config = dict(
    n_layer=8,
    d_model=640,
    n_head=8,
    n_kv_head=8,
    head_dim=128,
    d_mlp=960,
    vocab_size=31586,
    activation='geglu',
    norm='rmsnorm',
    norm_place='pre',
    norm_eps=1e-05,
    positions='rope',
    rope_base=648000.0,
    rope_fraction=0.5,
    qk_norm=True,
    attn_scale=0.0931,
    bias='all',
    tie_embeddings='early',
    parallel_block=False,
    extras=['local attention windows', 'gated attention', 'exclusive self-attention', 'value embeddings', 'hashed n-gram embeddings', 'an embedding shortcut', 'learned residual scales', 'weighted sums over earlier layers', 'capped logits'],
    init='orth',
    init_std_qkv=0.0184,
    init_std_o=0.0,
    init_std_up=0.0184,
    init_std_down=0.0,
    optimizer='adamw',
    lr=0.00109,
    beta1=0.9,
    beta2=0.98,
    weight_decay=0.12,
    lr_head=0.012,
    warmup_steps=415,
    schedule='wsd',
    decay_fraction=1.0,
    decay_shape='linear',
    final_lr_fraction=0.0,
    batch_tokens=262144,
    seq_len=1024,
    doc_mask=True,
    train_tokens=1742000000,
    steps=6646,
    dataset='wikipedia_en',
)
Each number is 128 + 24 x the weight over the matrix's rms, rounded and kept within 0 to 255. Layers, rows and columns count from 0. Numbers have three digits each.

# layer 2 MLP gate, 960x640, rms 0.0409, rows 475-480, columns 320-479
110155106133115125169166123108149100117127101105125109144171133128132163165134132109151113148155119151094095122111094134116130094114105122089134125111114073127150127119147125121143160123094124155115142163112125089106143126150119104128141161145075147111156165124115152119134149128120142103095150120136108125143165143117119184126146147089096123134119154128158109142133131146175165088155149127137105149152088143100111127147127125114094110119143147127124144105077137168085111120139142
149150148095160105132143139150129124161145137093126075122101123129095133181151133122098087134133074162105163143130133101144081151098116114123134121135132114139167109059142089164121113137106137139145132098147124117093117107134145182136105105175181099123148125143155105135154119123078119167134073084125107163107139146111123122139098090112118140151122119110136070144171098108071138125108144087138162149146145117119111122097133099121108137118098140159112164108159122147107110139139147
101135078123113151098120132096132154143180127130128097143137140138126131088080145138137153149130121148109075151117136109087141182135129095114143134083136180147119151102101130111117113148139120148139106124163120115115175122124133186121110107101099110156150132123146125107168137146132131156109144060137175161115103124160145152125157109131181115173173149129124113110110139128132136138144124129090136099099134127086153162127101108124120097115127144147131175110122156109109125130124129
153128145110114139130140097145173143140136084132137100159136137156105114109165115102117143112154133149121110134151124161145106104122137137087153138119111133129129104105137102120120100093136115117129132131097117144137174170159158128138155151159126094131124110124137149122153136086093115102125140134132097113128168094101146136179125121115106137134130129151129143106131088141099137075144163121115131133134107162123126127119178115137102145077146105151103106165078074136117167133121145
120172133120147103122122134135132125147127120144162124137121089117156080117146163106114114149130118159158105138078102130103129153144101119094128154090113121157113105114125174136088130125144102123141113121140127112121131162124105072130155116148118093130125114121136104129128110143160122110124155120124131114110155121106145165103140206150115116134125097127123105120097145148144124154126173085128091082151156155102099144098155106118110145154122124139132165177139160149121152101119117
113122176164093162102161152141177145138118123130085129148143162109139117130119158142161148113127133106104134136125131166171092129161154114141149166106114137133134101182126137131130089116110120130154115116130158120113121103150119162124108110126136146163158175121153124089122133119135120080115130162147142129131194119115133116108154146099110107135128160109121139135106124142159123120141143151120138133117111128147145100111109122124126101132108154174131149140141158149158117111136138
# layer 2 MLP up, 960x640, rms 0.0428, rows 475-480, columns 320-479
111147144138114137165115135152142128103129117131150174124168130163136134140126122113151138134104115105101156153064164122134201117124127143146142058133100141095094167113096081104136133130098148152169111136127090125152139159172122135120139146105099128066080122124119127139105159110120146135143103137169146116130123125116135121143177150149134162123115167078102061102129127108085134147162122094140146150134132133121162097193105112127122156132141131131145161186118106131110099142129130
090062135102124165150111115150124155155136145129136157133081183153145097103074120149155136135135142131075095109146137109142120098120140140134144104129132112131090155161117110150093154118117109118104109173129127084071144134172117083127124149135105073125124130165081126191087088153150162123121156143150128120123152133129146111152163112136124149146161108134132145111109150126130193150138114116150100117120115129132135126116140148168123136130167111170170103118125144100153120115133129
144094117170112172098093159111148143106177169143128159138111141133135167166103128124133140130144103135108168126137151166132140179137147097130138113111131103126111092124107145146155137136124121134090131166121122106150104135103129107143076118110118146139133155168113115107093133168141137156133141126115110106144146117124108100128119175133161108108136137098125122104170153114148110131151102095162107115122128128152121148106118125130167136144134124161097133129131090098153092133160133
097153120122159118115136160160111147129104167147142172103104143123148149117092131107111106123139103114131186112143119090148150128147116127146105122116139125114167153123115172178140167143136129163131145111151141121110101107086145146106132134115137159130158124099123091139083128146143143133171161150166150133123106126114129122095184107146118152150145084176134160155120143119157159141145108108143151115117176064130111141096100110143149118150145124150122113082161139129144110128149169
162132142128120140116129112114144085135097115132094164099151093134080092118158142150167126111151147116141132134140136099103085128122144166114093102148150113132140139116153147123147144095117110135126108136129109144149122153157135167167136157134084141156141140155127138156150141112114149144108113151103139139120131169156115157117152092102133123122114131137143104125088139116113113116114123134105136110115129141109176120126133118074105076133098138120133071096127126112121103134147111
138109116082164097138128112116099128093142130140167140086104139139147114118139098130124106151117121149122109117152134115114162123123112133119109114148131155109111169104128132152114148137149158129137122074143136136128131123124124112145156130149125112105127152173128108130141128143115136168104101119146127139125109127151149156127134117129155135142124112128105119113161174117108126129124131119145130129117160133109156180142133116149114165143145111094178096139115115147134129160115126
# layer 2 MLP down (transposed), 960x640, rms 0.0387, rows 475-479, columns 320-479
100127156118163154134100169109117119129126118117151133098141131148109128134080121120132152122131091156105123103154098100109129103112136130177155125156138158059149106138121128117159117094162132122139149142127098108130125138092098147126112097126125093169137118125124135136116092123118133153126150161119111116149136125082117140079135132112113075109112116100100144154158078092123121104090103135129169131122102116139137127152135174104111150112096121138084133100126130114120170133136144
137128097158114119090091155149130113152130160150142099138124134147164152198132148161098142137142131141100074167135143155174142090100141117089119145118102102129125107143120146101126164182094142126106176138125129136172105153067137145101122092135155208126121113122130098072136158122175153144081173132126089141155140112129115161155155086131081126159098107149190105151132116142110079106125114112152126161096135101120098143144144136134124144113115082128142128080120197140123114183129157
128153132122164175139109169133149089115074155137079127102174149113147173149123126143168144110143115133133110131158162138122124146131167111150143149113168149122103119151140111171115110130128110142169109132133126098155095160106161140140135138153166129113129114131101100120117116101160154120129158166115129157110148119132126145125109131129109122141143111149148153126132154116135128104108120075115119133128149128132168131132114192121137144105112140119145131105122114120135125167175152
134160141128082149100107126090106099159166163088126108141103149131141121100121110113134169159131114142191119121063137106090108128109105131105155150147124115113141112120155133100161124164107149145134135112134146151108124125119152170135105156102150140125110143127132143154178126133117113141159168105161156144111124154114136132157110149140123100140092128117115156144118157127130148121130125123140119105081103102133068144140113106134131119144124107142153124151122143126116146123100109
149142141096163165179128156138182185130131166118161134166132151082086073129102122080145115127158147153148144131182111097097124133162147136146156158166168110127124104091119128155132096146154152101149134077130116106154164102143126100149140082127124131160184138112127116112130083120168127128100141130145151153145106110123106128147128155148130134130121136142129102133119173164123123130116116113128138133130116147122185125134078103101162109115124128112129142163147136154119111144105069